From a checkpoint of a small transformer trained on Wikipedia: rotary positions.
Each number is 128 + 24 x the weight over its row's rms, rounded and kept within 0 to 255. Layers, rows and columns count from 0. Numbers have three digits each. The size before them is the row's rms in percent of the matrix's.

# layer 8 attention output (transposed), 768x768, rms 0.0927, rows 615-639,743-766, columns 384-575
097:117133121135135098161129103112124153113135139108150119102114143140101192088165127123142094124093070107126132163125113148179158089117133175176137130133164137154087131153122143115097146086145141096110134138113133178165163108143088149120088144114158119150139108112130165108108180083149160136133126101095094098126155110149107136088112114161136102119129175102117117120109137094117119195113145134116134092114164146133149139117096114171128104130103103148117120114145122119132169116156131123121105118120126116133144128096072124169137107104140149129124155138106196113156123106141146144
099:130137097102147093098103121126147066140054130147139120150121134144114169154121124159127119124174104126146148109182101188110119119116177123147106112120137139123143162104143103146108113122168145100083122118134159121158099149147126113120159093138138147152121202133126119167138148115112112090133197151102100095123145160144167143122124091122095112109154106096123157117139116117095154119150142142133085120120137155135126127099194106138131118109158113165115089087073136135119142128125126175097129137101125121153165120110134130093062122101179108142162151164136158147108155113125102126
098:132128157139141154138147068149106121144135135131142127158106134095146086141108157109107098110113136187125134074132119168169097112140131082143146122158160136150082133183168151130106123108134135117147102128057137117129123154126091127167120108083129101103103140164114137132102104132114163127209101117123133105105137101175091145101119112151129095129126135123160141095132065165113072103141130134147140148109093099124138113113184139122105129138079126143122084148139128172112124169135117155146137119121146118110140127141134129139129184155109089131175097155147096120135100105139110154
099:113137191164183162086179102137115124126131142129111155139137145148102103188115121110143143148144139131110128113140143130148054048124111143154155110147130137118159094145112111124132148139145135123125145146113136132116143144137104145129112131115158117067170117138136153159167121135090093125127103096126119120103121062145140118123125138137109102131130109127105095089103110174117118161087118105137147140123132133125095090166110124116124109125158151125125122090112191149125099120112163136136151151117170139132076146111127100122123115072134162099095139128146098124115118106122125121
095:141157099131141096139141110103165158207121125097105111130153121153119081123171107111137157134111117105115081080100121136150096154136125109130098148093158116117146167056103123131148118136110179164076131094127095161116093133141127148124101153123144148158159132149158142153073118133138121132121153156111122137120160145141137139143137125158113115145132111138122093112131106134088134102116141160141159088164082118159135169136107108142141123106152179142126106138140111132149131152137150075114083112151155119108112130104098121170146144161115119162121113120063132165065135122116134208
100:120167133126122182138136105103114160159128104119102112120124110104107117147059169157119136155116050121135102147104129135163138130105138133116114136116149122138136160073133131155164075138115095117091110098118121134126106124136105121111146167091143111122124118156113121080120151093094171147167113182111139161189166143108083098144119146177151132166145150127150116138141115132087097096124125135152139144149128144131150169161124172136135173107081140139165137162169168095135137106114118114143114114107092145141115158070121104144113136127143103144110098109159085150079133113168108142
098:131124138140141136108126142067140108136127108150063113145119125132107107159131139110125157142117155077132119145118149134134130118129131147140109184144053135153120119132109099137085150088154158125089129124096183141106080162142124107136118084156130103111141130064125109126153098127150102154125106132107126157156131139116118122146107134118136099091139144132117139110106154106123186147147165110105136122106122122144153143126096137136190138141120141108096111151091153130153100150136084125151143153112129123153126107132126123108111163110086133146156186148092143081137107091124112102
098:154106088147176136113117146167151138125134144148114159057141102141132141138135080124097139102149149117128154119101122114112111158111123114152143142112107115116092117106122116149125141112088143105086060110147134118116163129153091125162131140095095133126139145100122119129134133141132147110109133126145111172066149148123116100094106120206115174151139112097120095094151112128095150179084108118109144116098180110139121144098139091169115127110080122090112108142120134122098133149156111152135158142121181124124152127138121107175108161141116152100185105153118146129123158120140145107
100:136117160133107106143157114114142107091163142127124124123103135153118146114124136112140107126085102094142139128177107140154132097138117110146074166169139124100140150146096089139168115137170141155094122110117110134119142118145146139158131143150161070138140167141128136137128155118137127119099119158106094129127155163169147107128149199122103093170115150109214125133145105118123083136118157144104114129128132051127133142132117139170123135094137162130117123143141128070136138098134097171147114125157143128093119149141129108156125111145104122149122141102157137108126139108138113104
101:130141170123113153106140129097117122168128127130170132124138145112149147109102147149145122076171086110142122091082127134116149126113127146127140118132160166110105087098076125138104156103097134167165106131098116140143142074188174086099124112098136127101110136173076135140127123076107109116132157120121159150080118118137140145136131152131168152131160110086154120155112133127099156158119158089120132114124114135110123132109106083108145103167122157085119134128172143139161143115129107116158148190127130121149137116140139169164159102168085155136147111124102116176138108168159153159
097:137148110108091111117083116115164125102119072133142136121149115099121123124132136133104115149137166122080132073163144119107165133125135148148137120177133157153174166154091115140111090146154126110092116145136129154033150075171099119152155110144151122134148136133137120112148133118135128165142086128148146117125149135162134092163094152122083126098139149155101127138113159104154128135114147151100141152121116108119140104123105107127093051148142139117188146107151129130144152150129140144134127094127156115109177102145146119185150121081127101142099130122167137161133143127152146184
102:152152128103167121116139169111106095162158090165099107117142134133109115130149139120093114119115138112112140086132119097149117132162140126117131103107185110152146155140111131144106091129115117110112106147150156148090151119099116105162086097162131129153126126159153151185163106130114124144133170118088152176140119122144105129130133150124127144113116135138146123168148162125113170113133144128143112136163122158116187124103113145125111148125140107115127139106138113134129136143125116127085100099112170112125117145125135156102123099101112149129101090125136157159134141151109083112
101:088131131114102147128134096081046132097113126148152160147150114137191115141072142143108098112144162111180164130156121137130072134114144090155136143111133123137075113138116101112114112177124140104141168147151150129146149134104099132106131139160098129134142134145129116122119116144154123157089108100099149147163094117125179124173096128142163174093109091107174144148164144125132151155123157133132107121115168138112158166140084119116167148116159123091110094142162117138183145101130177122100113125127138134129115171105145088139124151144123122148140134129123128135139111120094115094
101:144109115121126068160109149139131109146113141113131114121146131084136126148159165090113133099089142102125099123125180081140120110143121142119154135099167120109135148129126170105149124129155139149152126133143147130105144086147130142124131129138127122144183114091129104150103104124095137134143111131150127084097134116107082088112158157097127146159174146163168125133123134138177128103107117143097115152155121099132140150123105160171150116104103113157114116127133107089135128109079102072086174103113119127127094118135131133125149170116161117194133121116112117080140155179149139147
096:197100142115126153112141105128162104117124147106171125119097129138103143148124119137119110151108140107169127157137159125146112121097137101159102121145108122126149126100120134177109100092103142084120136090166140132131139178126124128116111078156075137121112103154119127120115138151125113123095130105109130116145114089138136133137159073112134122158112148194120161123122122107123136112146112110152135135136103117148108123107137126124110159168097135168123131127116161105107144125131133152094137181133193082114123154109124138187129166123099142141125113169108116137117105121138081122
101:126084141167098125144139132085113155149146114175142111091115154121123124097111114119106135164139118152115102123130150118157111103142093137158126115107140138084156146116111132157159140113154103130139120128105110139109131154142146156176113148123175134113129131138104121105118144115091169092113145150125136128120156118151113116137150124122155146134131108149139140111126114120100096104145157132112130105131055148147147090114113111141149121134138126083187082097117136150061144144129112170106143146100121106120117122128126070143146129152140122139143146134118060112120150104107100095
097:129129100145094121116137158096094135114120160177096142124134140091121137118121120140106117139150129159111136073129067128118112103129149118143160121106147177184091095124160113136142138156152158157133134072200130156137100153133133139146131128178140116125145148131139135134144110140133169143137126121089104125102147123092162140164087187143096142112129108133114117108138166174127155138144093181130131092110124132091126163129093137126142152092110164126140155185131129083118144130148165131108104161131127116126121141137128177122140133128180145124131125136110149139133164086149124100
101:122135153133118104118131147116125094144156125123127115134139090084139182132107061106121113128156062139134183098137113113153139073130119127117137105086137131141124076132103150131093143123139157091095100127119141125116132100152116141115169078119102128108081144142139172111130155123117143134156120173135126109120136153148135146158099125135119107128123125077141142098152099175142143127144165103114123153137116123153163102120105104089120108126160120134119100144122168124135102156129105145093134108148152109121087116085091096105115144102115112139138139105134112100153121111124096157
095:115105151092128140133126178109085099164081120120098165142105143135087129142141134127123103131086163151156131125073121107192109124092113151122093155115129154145132131126130111132111162105136138148131133141158125153137157114153142148164132106123111120114147116170107104170118140148131154141153115110099095124151130116141127129116118118091120141168129087101145124095117167129137128143147120086102139112112171070114158138168121143121151110107153137095115133190173123113144111121105148153140131124096105150106131120115153129156135099128105148162109118120176126125161134107137150127
101:105131146107136139155160133169146159133146147120151155177101133124158124099113164128122115107097144147135132117090164119141145080102122135154112143101146159101063091143164109093128093148177130134132102109126142150113125136106129124098132102116127183141115137120098142096115118157117120168123179099067098152160140104139131157137125115105139161143113110100115131129197142130116152129138113090095127144144113125151121195097101136102158135147125139127072110112171094098137127159112144107139105098145136126119134120085085165086134154128131121144133180087130185138126134125145166133
100:146135121116101098128173136152102138126125149124140122095150135114142164150169126114155119137086148161142121148117148094082135104167124139052103105141105130143120154180130134070132122137107153100078141134165166152124146117163129095125115101112091120125123103126173147109141085131158136100109127136129121125129164154171140127136162084103110119104132108125149158120145160117156177123087153141061129156109116137137133113149141124130104155139136115163099126100120146102111130139159134101137144117129175086106152123161114124091179145097144113150123095124112121100157125184145109144
105:148148104170144153104201121125135144097088169116113101156114134124133151092123140136126106115081112100122189115146111134133112134148122140122149143085103113104164092149141102153125154184179152103107111145110177151109154128121157103114205127104102154102083118140104076103127133095131070130095114137133140133112151125142159099141126149104154149114120148142173131105102082110108142108148116148129098138123106109105122115122154099104155092111123133115127120155153148176118146137130120117126160117148127110132168113133132118131107159143168112102108135142185169070149113132100139131
099:118132117131116139078121147105150150089157100113086149138110150110148168102116128151131183138157081123085150096109147118147153119126116110136168142086181095088134109166139148109155113074073129122119099143099105094160119099158109149139164096083080122132096149100066113106118144119128124122121158170124106116112158196164123132100158129125136111118120124116140141123136145132141117112095108141168169148133096127184105116113124122145169127143150145152107136130130149122139119134137104132124189140114121090123151137154161161137086175106129105072096124126166116142134095186133169102
103:131123134129141132121107086121101119088135090141123110116106118046113117123094115137134152120108085114142162156148084046129080099155129154127197103088106138172099161070130161137116104150145197124123121128124114135159155129189156131126101106121140156109096077148090135158112114146113151131140113112134114125156125137140117100118102157104136127092096127102072085118107182115167131108109148155104133089126116167158161125105123144137125116126095118167111128084142147137130101112125163128126130147154158130123093070138119199143112139074104157100151117120128115138144195161156121140
101:090149113121155119168175161128105131118172132171079133138141131121209138102125123093204134177115129125119137100105121136130092159110126132135082142127060144125131149146184108137119133133115114106090145121105115101139127100092136119132183121101073155097085144121095127142112153127133125148160153133116097116129111135193116093109146134135163126139124075137172139113144168149124161151119068151101133137121084103140129173107083114098148139132128095146125134149111091128099117111165184172106169148123162147124101141123154136146138096113162130163134118134165116125135073117140143112
100:142148113156096152106104115106110110144152143143120125156165152175161076151129165137152175112107110121124136161089125125062082155145105121133143171100139109085111158136161095160114131138119127168164159112102115130157128138137106100114121136175105092121124099124150087095159091094141124079101090125159155158132140115125147136170122145117153107122105115159120137130126137146155153085137145100142124107112101183093103108145156114095117147116099123121141142138080119156166112129102101116154183107120118163121145147137169113097152117094120108117102088175126091085149130131130099127
102:148116156124116150172138149143167146097173147140100096115169137150068135152143108135112106134158147149190129138081128110172105108132120137155152119136124109143159146179108134152120207151123153134136125151061146086129144147108112094147096146157144118156125098114090113105122113100097115155111105114132144149099141090145150118144142163101124141076112142104115140140140101152120170176117101098159153121139112113126100079084087142106076150097123150089149147124124126091143160089161062126164105180141152140103110117104132139133118138116125132171070118122110116130148137159140117143
098:123140118139128137120153161132134123134101113091133146124166133144119141120125153156139186129104137144152141162107166113131157116147077121132141148116155153089122148113125149094168116140125081079125156068139152136152176091143145141103124136133098116131156150099140144125098130137165110148140092128123095143144157134125136091115130161134130140135116191138080090124087149126168097124100156102107142091169153111107124107119096136097126117104155131116132149087119105093136120098139129118182138105095102120154144117091167105127077140137141121155127154128096170142120146129158118121
098:131125122128127128135138164128133158150115142144145141092146114137133117077117153113171146103102161111110113133173109134124118177153122121130133142134106128175119161153126075119146118137129114117105151120124149135147119113145141069136095121160157092147094152143138138123125134108171109146124119203094161123100131149106139114139133112086126138148121125121108170136122140105163109075175163109106116110100109119114164090123136138119159134107127135132138160127112152117146127127183120127145114104140094122137186129136152132106089146145108111130152103091135105154131147128122137126
099:128101132128085162110120130121111154102082156154123130148084140088137168141115154144113147136155137168182109155162153124109162092191148119127110132121109131111081150139088099116146125160140091108139128156128132129102107140182128111119138149174162101133116122123119155113132116127141134101111095154138128136125107101126109140134095125097132134144112155102134168134169105095116142109124110133135092128150193131101133104168129123180107113163107158170108141144085167128129119112057105121107157112129112137127120130104180158083140174120108137133089100132149091160110114111099133136
097:140116119115149138145129176147094130153121136110143126145072077141104107123170109144147136129148132128162129111129111111125129134113146133117134135124108150141126099142106116129159168129146118103150119150111101130144133129148190103128114083157182105180143171095154104107165149126144128116101144094128133080126137111126149098158166084101110090106081111121092137095125125142183168134128110119158183110133136117129139112099158130129127122128156124080139189155103128161103117139126129115077099131112163133093146107113136099146151111122141127109091170118107137126148146109129072111
098:158183124149121100126146108120123153137095134088110153127163139109131125144121116164121166148152136127121086150084140146146127134138119118125115114111170061136158116148114097113145144129095133128140120138136102120107153099134151152091135170118103115139119098123094138110131132145122130114140134142133092141122088176100144147112148164171143062139137128160146093128161114135107136067155125141131129141108121135119129125159135155138138164102110070108097148154115109147123114132108171119106105094101103105091163145148147094131095135115124119085116116125160138137157141133130152124
105:109145166126075109169156141104151181075068131119126103138154134127059101074154143144118135137148122129092115108097138161145143127124130145101106137102109148147138130143128114106102170129144134110158134156109145128164127128119125093132145121075124093142110070123126125104118100143116121106100107098128163129133109118141150124164111135101161146123137126127108141148157128127112119130149137131140147142096159142105141140163103138087148130146109175151172141142116159128102141089155113147133119155147109143130104087133107079111087102109136129139170156138161116120118080115104171101
097:139132079089149133115109119109115131166094153108106120131153114101152133121126160175137114152113146142127115108073127126091113117108123123132169126136129129161082091116143154107143138104076123145136144134159148110120120114101089105152108112165101146097114086116143161106125147132107106143135102122137142156091084150085114090163104110113123115080092089124136124097125112099141123106152092122150160149134137187132118149141118125149100102140135116129120126134106122121163143109109153102136122082137177107159158118163150150097144138123150097112106158124101157139145093104159108100
097:103144114114133083158162134157151140111156153120141143134115126131125141152124136112154127104151177137151129084148057116135108186110137118104135114110112091138142155154175116136135140144135113105124115084141107130120078129102116146149130160144106189146129151150126086115116175195141142106118102141121125143183116115124158109159128091124127105126154143152140151104117161160157102100117124114151117136134096138118135101148184170149157103108128142097103099117115146137114136132110136123150083103086128127165136130143152129072118162104103095147129152141139163145123102136131101116
101:105098118167137149149183142134146131114152152136144094108140130147137128120165148133132114160109137129174147143085123149152118146123119117101150124095142145115127084131128132137157123107150113178165148118123129123191094076061149135093109120111153131148139100169140150129144135134132161121101087119163109113146104119139126125072165109131188155112111133073111114115139102146141133158112106128130121114125112123153114081119153138120137151141143124157107102098105132099131171168123122106105131130102106141115146113094140115121150139160161141130162125126116108127154139125107119117
099:172151135143082162133180092121128086103153128127117136062098127105117123123132137108137172119167146105101140146153105127096131137114135123095141196140116138159112120096075167110129152134115142166104140111145129137103124150149148126136136154129143068102110110112126130103129186096112099165131057169085113102102132150142089160113163124118131126132157113156117128143090071131108120151130096149073120145130133163130079100172123148129161167159146148145124128163147125086127101120129154134129152174140117138128133118161111124152169152123140101150149117120123092092142146126135140148
100:135190188132125129106133126184169088140140131155132119139101063133122101120150113127119125131152155138128154154112139162116142101164135130150121135135128144127141181129147146120110133139135147137161085142107107087158119129141124114156138112070130146123123140122164145122102128099149121130140175169139087159145173165143110162159160185117094118131124178172110128144084106109109124132164121145101089080171093091137093105109106106149096085156096139174149156140144119107112063128145134143087124113122131144127151130110124125113136088162163124175139135187103128095140124163153159159
098:156147123106091149108146139153090116140173145152151152138126123156119107141135131165132144141168134123109145113161106150109120118088158068116100122142093120095102135132118142111112144146156098069129121132126109127069126080138136088126099103126108141149114128161128127121126140125167088143110139117116194144146112131109156161147096138128169142123096096092134121128149110091095156161150116103184155119133128154113204108162152078153152110143114111098152149118149146111172155124131138151146150116147132128076127137081161134142115141136096133124155117102117128126142128127120126141
100:095119092132181096107127103137113146131102141185152130187103155174107095088141132103128085117111101127106137141127160121098129110125145182098174112118152161102148117110116127050139105129121112152175144085139123116144053121087105129169141171128136141142115183119118127133154112123140118126121131145134124121147150124132118156098120150128127113130130138111122109117117155141118113137121104117123162114130139111115168120110156143160142124080151120143101158120151066123147130108111131139128123093141086157104133134116131137072119127165116088187119138145151136159114146143136164100
104:147150126115147151133154100114079139146112117113079117160114130151092141164124131169114131135074166146125151083172144165130109110112150130098132127079075162134173109104143118098097104176119105136079156128139156105149126137112148118153101110079097105136142134132117116128137126175155120120179120122144095124120121138097113090107131141107143091150158110097117110112161129119119116120128130115153152155139178091121106180144144171113146129113115139127086184094113130089172126134133196106130121147115186102137130135090150137146088117126092123063100141126136170135102139129134150113
104:112164165136140142121146123110106084138128164126146129139090165121122135157137106117150132126096143111153118191150178160152141121135103115133129137141148149079117138125123122118156099140094140085081135143089091080116096093124109137092155121097130097131105117144165120157131155159118143163121107127152109138107129099119130161131124101152156110112139102080139122110105076115116135115128152126101132144132130110130108120101119139093116109133114080130109161128140108161129143165086120105107161109144139173122136174153074128141117141129095098169148148120135128112120139184153113159
097:176100128146108166105138087153127147117114076140148146140105182162135147124112114145158113125101117197107104137118149113085141130117098118150143087157104090134101150123154137158150139146093107106137156095154135145148142137108161151128123135126115112160172113121126104148186165172148103145105123086123161114108100097108114136128147095147142152147133138115106155105167104080146089128137127185152108128124145134144108132171149108139136102160086119148112113145082110086141129107125145125166145122126111125102108151127104118162151162142172170137114129139175145098109119129123126087
099:104142120127109091144156135134123189135140137122106143105113144149163137156124159166125133141137133111075136101134119143147097159132138123167146107172105100128135142151092118146119144073108109132096146105098098107099103118123137118098111133117151071099157176140155141093154118127121156152130133120102140178080108132109100110096146152168147122101101160149100163142153180101112145147171112135121107133160086160161138116147125130136118144113099136145130130085113138154086159133136146125118089164161133148124107115151106114105101155166115125124115146155114129115102156159117145164
098:183140134144155112104139129092143127080139120093116113116156185114139123123109159135117112155154147124114122171131111125136109154108123118085168111097140114152133140127150139136100102118121159177147123131140109099133180131115185116126124169115187078125174149120135157150129128133148173094160110118124098110144133131172115110141156136123123102125143112130154148151147120129133113194084135162129134102095093149131135129113135112129130143116104132131102103138151098127073125137065135147112124153131129115133123151167148072125139131107148130129173156126146043128095139120136132093
101:130177117152174179099125169053108125120089109114126128154123089111113115136137149121098140150137142119147108145118117152178099140106122112115175115095111115100113150114095152141150166107104107103165149112078104110099144168125164150084106097076112130097145127095066123181154166113097132117115135115113093126131105122099146103101086162152153117134123116144164123094108133138143124209147179071193162130142128164117168140094149129115143098135117135144107124150101123112141157138117136115115131153115101148159126138123151112123124109159091168099147131150105156119144149129117153141
095:097180144080094134155093177121141129121135149145150142117157140146155154159107093115096119136130109154147112132145114156147135147096076154127145127144126162132108158078143154138122151079079114110130185093147110105147088087149119137120132136164130133126121148148192153113136166137110149118123117113136136139112130129134122135138145081178128166133112086135121119087142147149117148158129178097121176125140109132163082138119156145120132171124168130196125142129119131146115146128089115090113119120149132119131102160131107118105164103106109152108140123159070131167072106091171136077
101:093135137110167136150118112150131156177099184130134113103099107154083126121104112150137119081130168133167128151147115139092121111107120135128111155127079135104114189145136130137122116159171142081149146122143112106127121154154140104079113119126156109130117087098143120104145123115114131135132117111133123152112102115133150107115108142124117143173141170149108102128102119097094114073186115170139111103155160082128133144148131112132105132122122094146140110119110126124112155159137091170126107099124140153153128116119147155137135147136140121159141160110137148155126156094106059156
105:126111133164108121123132144122126137120157160144109126108125114139168152100126120092153073115125169102135121113167115168154163135143143131082096135127123154127115110176109139131134097138142103128129139109176149139072169170136146161115127134120099127144134155116151117104104147128121101107116065156088143158097139203066117106174138134089105113114104082132120125141109079140112112127140111115165149103116146162099097147115149158150122131121144121116126167115136115147151154135133137131150116092080099171116141135114156121121146139164133137128112147105118114143143122080154135152
# layer 8 attention value, 384x768, rms 0.0955, rows 360-383, columns 384-575
100:139108162155101139109173155101104162139121154148134154166097149115133143134102124084135155144114191140113120130100127122073170154131087108127131147124114150129134083108132185128127102127136155105148118134144125152129121104117116133088157123110091174085156103107109100150095132131126125147129142160127161135164117162082099157101124135161116106126094156147139128135088160093151127117123107096094155160106116122124122146136120153097119116118132109155119092106135115113124105173089175106144092085152144084120088140151088154116153117157117155132110148109090148113152114099075165106
099:142122112153123135124132131135110095104129154103124130137122089129154135096149119136120131132127112108089126129104093132153135127144122179125118142159091150149122135122097099145135143108152114112103102179180100116136081134170132145143103112105163125128103136172109150130120081136132088178115180133154118102092107131116100147146131095164157189129135093156119130093153125146105168107177148140154149139106116089122120156141101116133146148100114152126098152135121132114147144125113113125101123120137137090100105145139108108108177155128126155105147137118154156140174106159145154086
099:153143095086104155127122084133109119112104109101098093127139127111147150114132097143092139115092088164130160079072155124119112170125124093096139123147127129076086172136097124110093102123082114142117103161078119154084129170122136158138132141099143137111139151134112117124128119120151118132138109125088106153142081145122137122169115149160148140132113156135176122147112121159123134153112143129114116114111125138146093102137135121163101131137083156130092109132178046135143121165082110169155183144102136135142144125168125125196169129091112114099126135070153139081116154147137130132
097:139152143140143134143141114157157136146140131149135126130143138144134167129150096130126151179115100134128135159121130129100080157093138101099119118126093139181109112102102105198120129108132137160130122126144139081076141133115131130162129134111106146117109128135101066137147150121062163137141103126084117109160117130119150117160115153127114123130145117123124108157101103113119101187121113125116133130116100105162107095112158141111117124105139105098155102103171142137113106084151130120154148096098107158127109133110108131140124098119103150103170126145133138129170094136150107098
098:087090181146137061093122084149169100120126106141113160105133155105120122147110163109084111124140129134091128128097129143121113117129106112118123104098098121144155122122124129153110174161184135127095159150166143135131112151115119117098134131098138094151114120116115157107146090125099117100122124173148085106150150104105112125130127110142109121133136156121123114148120168114115111103116137176154093134151136112108114139135146128117146169139127096160106125107146104143138119130132107131164115143164161162130106103169135156120076126150076135128147121120133079109133118129135164079
098:111114106119143166125089097146078156110091112139156102128142093142157160094125162126167125116151132135134155124119128119130104139146114109172133111129144144127085125137125123103113115150153086131130112142150137126128153141138125124150156109148130145094156130133162110181133102131100109116135165105113133118129141128073096145153160080147161134148134139118068130133140085158139151156067104182128126137142113147102112131092133137126096091155124124148161116122154135124091152114142113137141130118132160140145049180151087142156131091123146158138129101095110166114096153167136095140
100:121151152140152120073124102113138117183121125128103083143112130156103163118119102164102140153120129134135099146133117130102139137105127116122162142153137128134158118159185114105141104122090116165096167106114133120107149178142115109115129138136121114077098201127201194116129132106135113206125110155068140117131146131095140080124121145135118110132081114127132142103119134088113127116094116119157108117144097084115138139116150113131154107120174079191124122141128092145147126132118188118098147094147104126167139122162146161081136163150120104138125135129104114134160148092120091148
102:107063102169121128089131090197133115113104133133139139133130162130114102154118161136102110100167144147150099142136126076109129144103178139069108116114126116145120090121131159113111114117120107118107098102140116108106109159144130153105129122135119133138075131148141125159116081130132187091165128137102137105080102084102129199137171147135129145133166122162111154135121120104146121127123127088107093085168122153152090118161129176115144156087103129124147105116120100124143123143137138111138136150097142110124132111120136104099158107168133121116192107150115133094167140162112146179
104:137136145127131149125136147117160134155104134147159093171136137135080140122166124118125126163125166125137129156153135130156099101114125126142097132139089129141121135125139114107134115115157128081100131109109174135151134187107143136159177132119149137110139095097165138116126098103160109108138115073142134123140088113139105125176135140109148133096144141133125183133160130137142159126132130123087133137095137095151164121137082156086114161172160122106146120164096077120146142123100135154133130122092130108118141124134136118114147131126146148104089073156125112101111173115141168144
103:144153099115139147122094154176118133136118142040139152125150135138095093151105104133113125127134158123101172154127098135102112073118129123138143161125149096128087139138157143128102153138103122065127107114128128113126105159168079170137129114145118102097105126162105113142112154171118090128133151101090123132102125174129117143110082118142127158135142125178157131145117155105131109126129119109114099148105088112115118168135139077148077121142115125106142122108111155167108102102123132124152179163136135150115108135169130138152112114148141120103144161150123142107151142104114101090
099:062112101113093075174121094126149136118135195164132115140137156182119162140120123133142095180119123140115099134133143107124108110150109168201128128125128132088114162141127080138116154141133105169164125143116075127105134123113112115129122160089093088113136126119137136120119133157164146150139124114138125146110129112114159133162136142151094092147128151120129172149122139141132131106119122091160149124133126131115082123123120121133129093117141129138145098167129152127110122123094095137130134123090111117118138129104110145119129120126159125128118134106098139121130131124143169120
103:159110125117113148123082112084127154094136122121111186109106152165133132114147153125148154102126105091101106072170113135109134162140159119135157134104168115084121100102115104142121094127115122130121122101149136138127144133140167165155095135119119114137099145170139121104143117131110124110112120114130132140145142104170089091106145140103149100114116140122136142090128139119120144148114118103149144161111145099116174107116179145133128143168151150107154096122139114122080133170121125120106142129118103139102119103174131159084121112100128145127151104134153097143148141125158119088
101:143167148124128143164148142155150164120113173127132148108130099154122128140125114106121102113125138163147142133104102109146125120170159134138163146131151154132154156144181104146129149129092163120079147118116126118145173134072111120126126088154130174148154139135129115143136098118091156124143139154090099123119163134143179118093145169116162153100146111123131144106104165110126130107146117164141148120095158101103101121130110123104105154120107120151132146150093132135121126127143153117147139135127187136159148133156147119153116118135111087124154139127147121097104107100115152170
098:090136148142088119144117122162103139097157154104092133134133142096133142133144138112125146124183104139132141086180158132137149156118142096140083126106149131124137137195123101138141122128157098160133151146134098115133172127174161108127136136156110119157118159159126126152140138102083152136114145090101106130115136179140128088151110118124120153136175093105122147143123149124154140143108079125104111138112109138133137145138143120153155129147142119070120142152146132126091119128144141085134112153107171122143135119162140132123143135135142131100128075130120157129124145102116166108
105:113097158146142099101127171121141144086154167080163133136113125091152109125106170114111139130165079170176143177107113149092128147117134112149095143132204129170135122195094127155140131083143168128132085186125114110122136102135099150135080137144128152113159137089158127135102135125126185144115124133114119098139146148119142157161082108170107140124124150093123157151116144109139150163150141102151064114120167133110114108111101119136135146124105111121091152121161085137125094134122151113139146113155085155140124152144098171072125148105117118120137137141120155164162138080127108124
105:128115118133132109134102110146151183132147151128106085139117122123142122130158126119074130098110131062128110108142129139160158091144123111140126116136155095132171137163107107118056120111146110150163154162100130148097151173113131116095148144163155098112151090120122113116164121132119139065098124125095114144157137120121133109114146109105128113122143163134099109111111178115120129177102152164150120128160133110120118159114149102154122132146167106103117134170105114148118116098114072130134137111110111107109156138149135105102098159112158172128130144119148128186101099100090132120
099:107126142159170136167163122166155115109084178123130137156158138172122097147154151133149109144141164135071110128124155118175125170158142107150118118166152147131156143122113127113080096123115110111099145107086142110083094096115149141142104116130078113078106134128120123133087140148111119115096108104141113134109179116113121133142135119107111112146110121101121110178112148056098122132102102128123145079147116156133131119085139138135127162085147115162120141142151136135129153130158134146113130175156133114146142117156196146140148122153144133124091116085134144144113117165179175158
097:145116108161166169140118105110140108123146118132112154166192129139134147114118133106145175117170117138131129146136129111079148160138145113071128127126146132155105098134122137085160109155087156165131105106127171147186157150114141138162116148106071160136162111158162148137119108144124137094144140129134144109140155119103133135149113147113115148087113124112150133139125133128107117122074158142108143095125110124103120117083112136130089155110115142167095088092175130145148152173123089136115126086152169123119115129102150140104125132087123132148139116083165130145143086142125129117
104:141108091156160091156122117135178119110144107125085157138133125139102113141105110142182128142174126092092167163094098147092091113142114109121155097122157115188183124123122130102101148096119098084086150121116134158189118094132109086123124106159109094103151121115138135166109119146111124118116082120125143168140109124121128115123101134147111124143104128130154174168120168117168154125128105123131126163142150146143109094113129124133130081135145107150159135109130138156088106111140078098121140139110109133133205144101167141125117120105118124128124122161162129115133120106124118155
099:114135161123123125148110167133186154129212156109145158091107113172123109106109099163093111098156156138118140097109103137141107098146122186122129134141119148126124127098141125156093118153132064097120089088123110157141135112148114120133195133157132114136156172119138130142108132164114136194107098111115093103131116117145093145108109161130080165118154095096109125135164103138116130122147103139141089134161134135126103155143128139131104164101098119149177142061147115166147119125095142136092166123153188121158126130106132178168103153167134087098134133128130131127071098155126121086
100:149097099115123077138115110174078136134129096114134111117117121112115123145130144086086113176165151154100125108149147148113155098138161193174091108115177130138112112095140111148163091115159143148140126146138151120137122117084145170125148135133142118104139124147138154099158123146166147153148122126157121153111095121141116143059069128072125114135109123110124118125140136073153118157144105093143112118078107120147130163114115125152135142163080106092109119140102112113129111091121134125140179130134104114117082135130147152116109153110140144133143132088117148132127112146117111142
101:148085160124100153141172162107126085133113131136156153163137097128137147098108100101144095160112086105142094127112100121159107125138153135104153167127158096149138117163094135147149154104120114149135120132133101125129115116123175112152083132092128131159116144177130152161099128078143098108113104102110121087149135108126200136131141137175130132171147118116089138109124148159191121184095136121109112161111118147148151117080079106090146158129134130134125164205139134116158140127156163164165141117178138098146138101108107120142109112165120158115148145123148090123148083136123116156
105:108099143130112144083093131140108109116068159086122157113075117156127148138108151136113145141095103121125070117109128137133127140100141132164107120142117101125105155094113149112137126129119134133122138118098100126117112120107099131114112097140156166132095072087175088141155136113126094103141131127137114089136116092178143141086131081156172135112132096090099121089118128146119117118165133138112143151130108064141175073099109163105136156153120116115162127149128127141071132158120084107111119103122125156101113094142133083116117129133106105158124110147085152109056128110150105105
096:118141106093118162136160106122139128092097148117176115084113119128123102104133111154078142107146080151101140112123159164127139147134125161124148161160146188117102098145173077114164172120139171118106109148119138159148113099098096137093128130110118146117125155132106144114091101132118107139152128095164109145087083092114119139108150114105104118138128122096137139110112137119147134107143141128126161158117094110157129176157134144130103125133127143157125124136104112099096136131086132161144083135116156140129139137107119128155146108126108141110138133130135142095161144121173079129